Each number is 500 + 40 x the weight over its row's rms, rounded and kept within 0 to 999. Layers, rows and columns count from 0. Numbers have three digits each. The size before them is the row's rms in percent of the matrix's.

# layer 10 MLP up, 2048x512, rms 0.323, rows 1100-1125, columns 384-511
103:446485544455539551485588507444570514482513507490430499482492480515492555523538499517558525496525494432464499407425513473571494484482547514468514595433450537477478534477469559482500473451602536512456515455501472526495500480526524402451473525509522528479521385557471482490478455454477480519491507529517485474549532473479507488525502510583536539540565506475483491444486396538476478516504
106:434485462514485554460480485485468451457492518523506468511591460489464489521476464484476497514500474499491479475567510493483489514490540505493465469494497543490519498555503503462472516469517516461526521453479554489491533512544500551488470561475537439438470468512501461495517471468469525492504459559430513581403499471522537512564490462527493422459513447445465531478591513408494484525505
103:465460488491554549551481557487492510525538491492580525421465503515484423556567429447486514497460553535466514484562463598521521486492524474567489507461442445598508484527484475533495500531544497504504471501499528404521459454448480460487629468518550512418550528496522542485508509526502508519495458471471550487559519482536508542416481547565493481531441523507494486477524473433551534542552
106:493395474509521505510514467531468538483490515514458491505549470563491477508567498545475511501497472509459427520567479482483504416461461486479515488451506492523462467500495553470515525433492523510496450478586445505581521483501482490480415425567483461395527555476504600549508577493412531526538465538512478538445489451549465543582475565553523542556535512517540517534475521498581531488568
104:471558490493500446589516490516537503504464483555493477528415524474512487534465465493406516544504452531482469451494524491442510531519548477508475532522582487542532488519541463498482525512530517553542499525566478480468551541513573513470516560520461497523466508500454485486493495447490519457530544424435479530557483478505458498508454591463486471505554547483464513473528472485555507516464
092:482517486524395535500576539473521399546516532506471540489519452461431573544453480547439489527511530531469532479488447437502469510478508442554571491549511539438475460540599554503460498498503541500401468565551503464492469519536500535488515454512510547487430555524404495496524435576496568543428487539588523537513461458518499493499466513476480528512554449507509454506502450512515462476535
111:526419509518456513560482468479446513563491443530463456502521510493442542496543474526526560585475578540488477505444515563484463454467507473446531460502472534384545450598465441518485538447480548500540510539479477556519485532533432561543488464445477591535527563460466460543522481544489429516445525530538485527540470494506520475473440519515530510491467505509480489509508443434523489552457
112:530452485558489498559449500492524527429511538493523503500448495424517429473507586505524554544517485479420423492508557514425427499532505508519514505500490487495498497588425529523557493429505498525432476507511495436458550452530487523492499468493451466514508553486566505482497543517455518512547523555442487534533466601521516526533519450534500407472545458582498445469538542490527518489530
105:441492467519527538513477520575532536550465520521519482415529437551473452535499479549524512533451553536473517449466483529466491496525478554474558505531597531416402531499520505543511448415510545488444512475486498514478448479501541490520477474426496487450513472498513481441486489475442531415537461508490504520515497471488531520437564438493522452558482466483532501522604463451481540470462
098:547495508521580446420510477518505544529418520489548461473546512538480446554472470517494524577471465501491491432500532539469456512501510493446447485552496490453516549444543484499454505486485584499509586556556514504505528428523552534528500513443483523449482544464480457567452483531553497541473542605518574528502474514614547572499512589549488538486453404520460523524455550489514418545468
096:470520535510454536604395476454541462422512522508512504518509410456459445513584506546529486527489492483485490532469495517526510512549516444481517478505539502495471482517508553500570498505537555467527459477521472543446551484507562517476502477497521504553530526536529479488512453494511489451463521503450515530463564540559554504479502470428511467582441514564438520501531525531527569474522
092:471463453537472530530539439427444438547548478468497488472494493445514478449531527587521466463518503470553469563526495484465439484513439507490543554510569523531497563507390511507520536476504534505510507530538585451496489435481517468471529465488472500524497591495458487505426452480573540487462505530482563461539550491550485451512507488444529431530518480538528519512447559456467541508425
105:469537487467459435446470451501514512519517527470476405538538563582530472450562543528514492497490559484512454495424498521550518458422362467468521537466431485473509468503473489508490534470574566517467492483468468486510489576525509530539507517498522517451519485489505491506459472483476528528471490533553498515487478554468475498523461463496482563495563503577488472522480428563476490439475
101:450531497490547589530479494476526540496501506515472378548425463427554475498499533542528388454471465530474485453509416469490417541532383464560480518476505502498556476509548497533566424514557504495459540531566538542467553526451516546554472478516511568436517553461475489404499533524470445536493518510514519472541509420485519496497428516495501439504494470516475479474529514518475546469496
114:471506534425511502542605495618444440534498505507581563445584498502461511529463495518499437477478497502492541448479445485480474513591533465500455538450512467518520487497549381506557501492539515555474501511502543519517462483469522407518462477528483517505458540494554477464518532524537491436562544509451498544542539505497491511491574470521534456536553517416547504465521454502475437531430
109:471520549484490463462447459519520492493447530542465567516439540497474532524468519531489470522485490527519518508517444459543434502565506484535536534476475547513503518503425504436510537444480487497486469532529494449482407495500535497563519509443489468443528499528438466600498484446504537506474473496480475451459506449428501453475494594563537462529528502454467514492482487475530500478518
098:466456502569472510542489491455467481528530526522468502545475527551487502500540565496500515531527507478547407533489487490482566512501504459556519474493466482446537482496543470455480508545562530566450499473478455503461471539496464513551502472523560498469455437454439536517585477424455517508575558513515515476518523580486561569498479443492405546506446494505486561441516580444528543506525
085:525611534450559386509401512478572478497520506436531467473478479484464527463509559481607467520506489554578562510485464487533571523502422515504526583559507435538528442524476457516521486510580524507549537448567471506464495450508471431486529475498531510543506474504517507537462519456475545479480515472489468497471563523503582500482511477551450506512494440541491461468495483479469527447495
123:477504531495431496491516489471549526497527553526533474505522418489498439490548524532469467506510458543435503476511540499546482482485552554429508478462398546507551500503506522539525424486526532571544429551508471408487548533544522477457556506565460410513470495510502382554470531441423491443543560543444531515533464463449496541458494471444512530480540510497514484463466487491505498526481
106:510565473519518484478554559439534532462524505445468515485546488404574505462479491455521492541469500453540448503504476492588491481440572510457493475501480441469528490523523500501505492492522428487488452541485459461476544496501595500549517553453535518556517537373583479459484482547541485463537526420487514506476539479478456469497488493446377545516443448555579505527503467536464501565439
104:459521515562577492472458468507535502449513510457541478542510466480477532504526506472509472464560521395537508485479493413517546514499514493457447553505489456454545445474466513482546457494485475477478468467525477474456517481479509524517509581551450519450490582527568495516558531453484465481534533543458488543505498544503480486470531538484551484583515455501517515447508528460543411486487
092:572501451509487501540571467537444564501435562524461515559498496482435428504516467426562497521527427480507521516548521430561502477465482482469501439440530565492509535459502423507488504513485516544530515429536507485490490438498466553521537467505537538543478496524409517528547548498532488534438540558508478523467504466516552520391503480513454499559516462536490511517559474507554546536478
090:502505498527549517501458549431512493466548479453481510529477514518474530463444462439509522530458437551445554513490520487519517522462604528538535478445506557522448545445437480452524496543492550476488499514492464553485553456513494469484544498498570456410480537509445478422471478523508500480533530505433520502498502462483547530541525488482499556510599519514515515476571530519571508513525
102:543523501544555510425524511515494520510432509453501495479471490540498479533518468509436488465470499567589457427485498468518534400563414481452469536523514466499499451495540516529477505538476501528465436535479552452429491510464490472492518433477465571550525469518499568512478516498501486529519469575526455529547486518508497486589485547505541511474514513536491472491511479521419481499514
112:529468500533450480503512491493521467532581503440450554478545542494504574584457547480505485542461507468473523519546452505490537552468482496542509525497525530545507485500541458429447497479480548484491471521493563480538519503534539465529539562499509504505505507505484535499483495450524481592392499422462443582534569440584441445476508498507497461497588548435511490539540504451531487481487
093:446496529457510425513575438459465463447405500519506526531513478491541578452413540494531490472537393500544496613491463522482496509504462558476464504487469422504413518449522573536420497477418529507496486540509576502493505510572517562543446523511470461486483483477495553524488414526571513502496430549500536596475532540476593537451454476485473498512511498487510540505454472550557507506507
# layer 10 MLP down (transposed), 2048x512, rms 0.0566, rows 1100-1124, columns 384-511
102:542474528394454498478516513503499449568523478480550520507444476540463441492497575580513464476474471503450539502478437500486543530503525481488526573459459542471485486474476523484473515476476460522546524538465577472491533466527541456557535480484553502429529526545541516544557488488467503486415482465484547471590525505499528497480471522441584497454463491544522511496465478552500498436508
101:445531511546512540497471506560555546453492484476537425494530463488541463510480502488523507457484461502474556512500569496524534492467488520479554454492458440524484469578528560527501594542497502436523468455500456421491485490415526502557529430492519478481505517532474553516562449489529528500585495548460479474545425518575472485495472511520461405420563512437486535450502542453458468572542
098:514480491395528504519549570417486499522501513496498436501470539493485546492502533479570576456466524523487533477507554474507507578525441530500468508531497436480464479510503425509407463446502450509534580550556497522450500504544482496453572484481479567366482495477450542533500470468494478541518544506464438505531505525536457552478490506477477505521555524512535534522425542523469530556508
103:542517533556526534504556525548482464545537513493553497447492529485436465498493538525476457514568455521520511507576536531557518434547500450450471509477530548519435486481537501494558555501504508407463509486578510549548472509427516520510410510480485489459454542505381462552592495471453405515426515471496574499500485522488423487543569505566548466502554572547542568532440512520567502487467
109:479476459448469521509508478438475564478516586535476523508510524501475542528521455510444455522507443529499497496567538536439527463461529449485527494442463424534501520534532518502469525449467480568474534572546464522523515572560494476463476487468511428537472543535483546480463561426483474537506585453454457525459429541579427466480402493509474532510480466532532496458528517406486511563544
097:496473478493505551455575616507463471494557470496511454523511494416416477472536451485507488490579503518414454404479531507508458528539507593482532537541508480472491449571487526466493536540478492454547553478549494524501468502396583458510539451440450520540474474546439499371512535563505482505461485506496473519489487492510505505498502627540502424485539542528534467458500508524562520461466
101:598568533508444479509526523503440480509474508506492499502555548457521536523497468557546429508541453527547499536529505482596537581576525505539421521485477480539442520495497435560500536480470512537580553465472518483472529452432517560574482476494537522427474560475525467546513511557541464542547550470504519488506518506477450498504471454545487444552530458523538452500502450481491461513511
107:490493460470517468547503490445514461492528480542440551522463447386485403455524592435487486467499517462540495461515461489502476555518488521514552506584509479491546510503488573531454519431506463550488481464417557439520579481495442517521487452414542560490501478541464538516544526590519591461538535508538460512514457531539582436466511493480495520488566485484460481536481451494553512515451
103:443539491523532530465511487491529532383446434449483436523523454568534449496523502502541451480557432471466496468525522468480490479463514524515527511509540466548511516506593540530541452506501430547518541492499566534463434510539518554473570421459465518531436405530496412458439463456462530495431478477502380432543485499541560524444502543528542496479457584425509475531519453441423452524504
096:490541562550601459532546494548489506469475482489472497479494544526575434507551500550459528508545472503540470509509473534380515500515467453446539491458477494500564518473503543439502407504521514501511509493399481543436531458471531542477467503471432526550497465467527514509446517482443468460405435533450489447550470502510466517483483442454521478466521457535483505476511488439605486490497
109:532500450490514418540503495428457507446483516514485411448561542433514520468492524528470514544484435428526475494429546535489478541482581564542556507481489479470501470512495493477492504508390474456527435473493456523587537478463588482607453529530455478481517504442485452466500471555527466521537523515531486493504483522591548476452562511452496517524499499476458511493542444497597524427513
089:458477460523525469486523488507457487466552551460506445543528451585467551463456493490557538529562467500521491575467516575548489486495492510574550458470542483589473448529435514483655556521489557467543529492548519435503499523595471544479513493513510473394568486486508557547475509461517549459454479490489525524541520565508485539518485508521458492482511482522458533565449508425490412437426
112:454448545465431495484473451528508545498486524404481377512531554505499476511543553567454488518460525490496487452484516458443552487531460528451501538483546485448488439513416533485497523514492496458485565477512506489444504402539474450571493538457506500464479471485448455495486529505536507495527587512479507506524485529530466504556571549398522558592463464539529534498538471490567510433465
102:488487525530487487416502445494579546474503503553488464543458483512559471504511602486416450522517481410482472468518480473464504459518449483544481564534517521535598427478497479470456524479492504403509470486553509487468545486490568549579572520497490497499509439429532500411543488530377479553467454471512498501533596467536541502428464509440496507472450513486488538516511462447569529531447
110:514485503474432511518569491523538425421486466542550499485517514461457551518501534464485461429460473478496542525470506517524534496543504455453497477460494487468597531517451410458510520512478479570626586496489602492509492497552599521510462507518454529476450464426520536505554493544527530391562473485549566528479521527526436527474503488493544459507575483520507500466451475504478482607527
107:542514523494459463530437492464529470531527456577494543408498499556547553518536501614523487504512573596530561488539438492523479544467518473478491501398462608460453517500494485483446463498526468557511482525452467498482514471471565490533485497479558436502543572467509439473463531480451513558488466461528545421563512461539535516468506521436457513521456489414523495514510474486562490517493
102:508425514577462440482440498535503512555484482545473569437501506507476496480541439537538458524455573487470467489511543513563500499497495483493516449434475445429532544515460553447412542522497568602509434494486500486464517522448431467480484512470513523505495468393472475495580469483507542528500507456499473465481535559506529498525462534478470516521500593490451530477469466500509455510482
090:483509471405470523507504550480552491419452449478528469465497456475512485532491484546557484482520455524443439545544474441514419437483546545529518493516465553412511543513520513555549471499588410452500530463494510499505483506499474498469528523464486572536590478464612466530510497517500546593524447526493489495530478475467520482507548507505457515465421459436448459484498483470544466483544
114:537440498603481522485471503521489506506498530521475579480492520535545526466426515519522503555488466509582494553536508555491504517434517554455474499463469520527485515508524505584401537508421531454496530475512501466516621526491480524518518497433457517430526470489522495512468471447494516493393570510481420509510473471492532467559484435519569500546486466532462495532493528519511452474522
106:470528447510535514485464549573566490401483526477523487522468549525496493498572553531574389496475499510516540474515486581522478543474419479497489522473503494535556524469500527562452480469550513489529494535463531467514476558436498550523480465416533539426477520527497507541495491433502490474476441502418459512494472484528494471504542419492522526482485483577419535543502421478526461529499
101:475529494507521440529528498458474426471512537418546526490521446539546459517487513479468442482491435499555501535473489536520496516494514460436532521476487499560478507506500531464490488530490498468531543442526478575512457477516532425499487386492491511443462423542524527457489438499521405533499463495450440461509516553461455572434484525462428477537448478494493515538529564522435472463521
090:514486425518563512471479517448425484519458490471505486573562492472446513533529481514505505456526511498503434500515437501493545475524517554585474480513503545530540554447498580475460473541445477505482482487489502497508464526514514547518517503508457489477521433458578526445488553519548474512522461465427482561475522511476483533364530437515472518521559464480558460542461497526581498513544
093:553494456546519514444452447519489479513476507444479508484477510541516521462537517552577511525457502551469472490516514538447498491562424461404532459501463519479552535468514477530559408526527494475502507530530465536512461504550510531483523497490461494482564448509552520501542466457533467530515483436456513555540471497500518510498515520481521513511515499513435527459497601463556577551481
108:588476517490482501572501522427475493547524578467569416490496461616457494446538468528509457519527514566541471480463475431502526538511554503445483456456521519455412482566507549549490595537510503485445466467505461521499463450440545478439470467551468476492605511518479463471556581523482508463458517519470552481487569500483517475489537534459530496516489592565504526485515502524476427514528
117:533501531503406473484482479488578524506532501479469523497519506454466491527496549535539466512524586539437594541477545452461574540501500516547543483523484498511506505525469483462402526474471472470513507500463497530483404502490558447467524569535487495534467511523484597489551479483566524525527489442523435551460452525509472459491392493561511524512523493484462583475509510514518443461469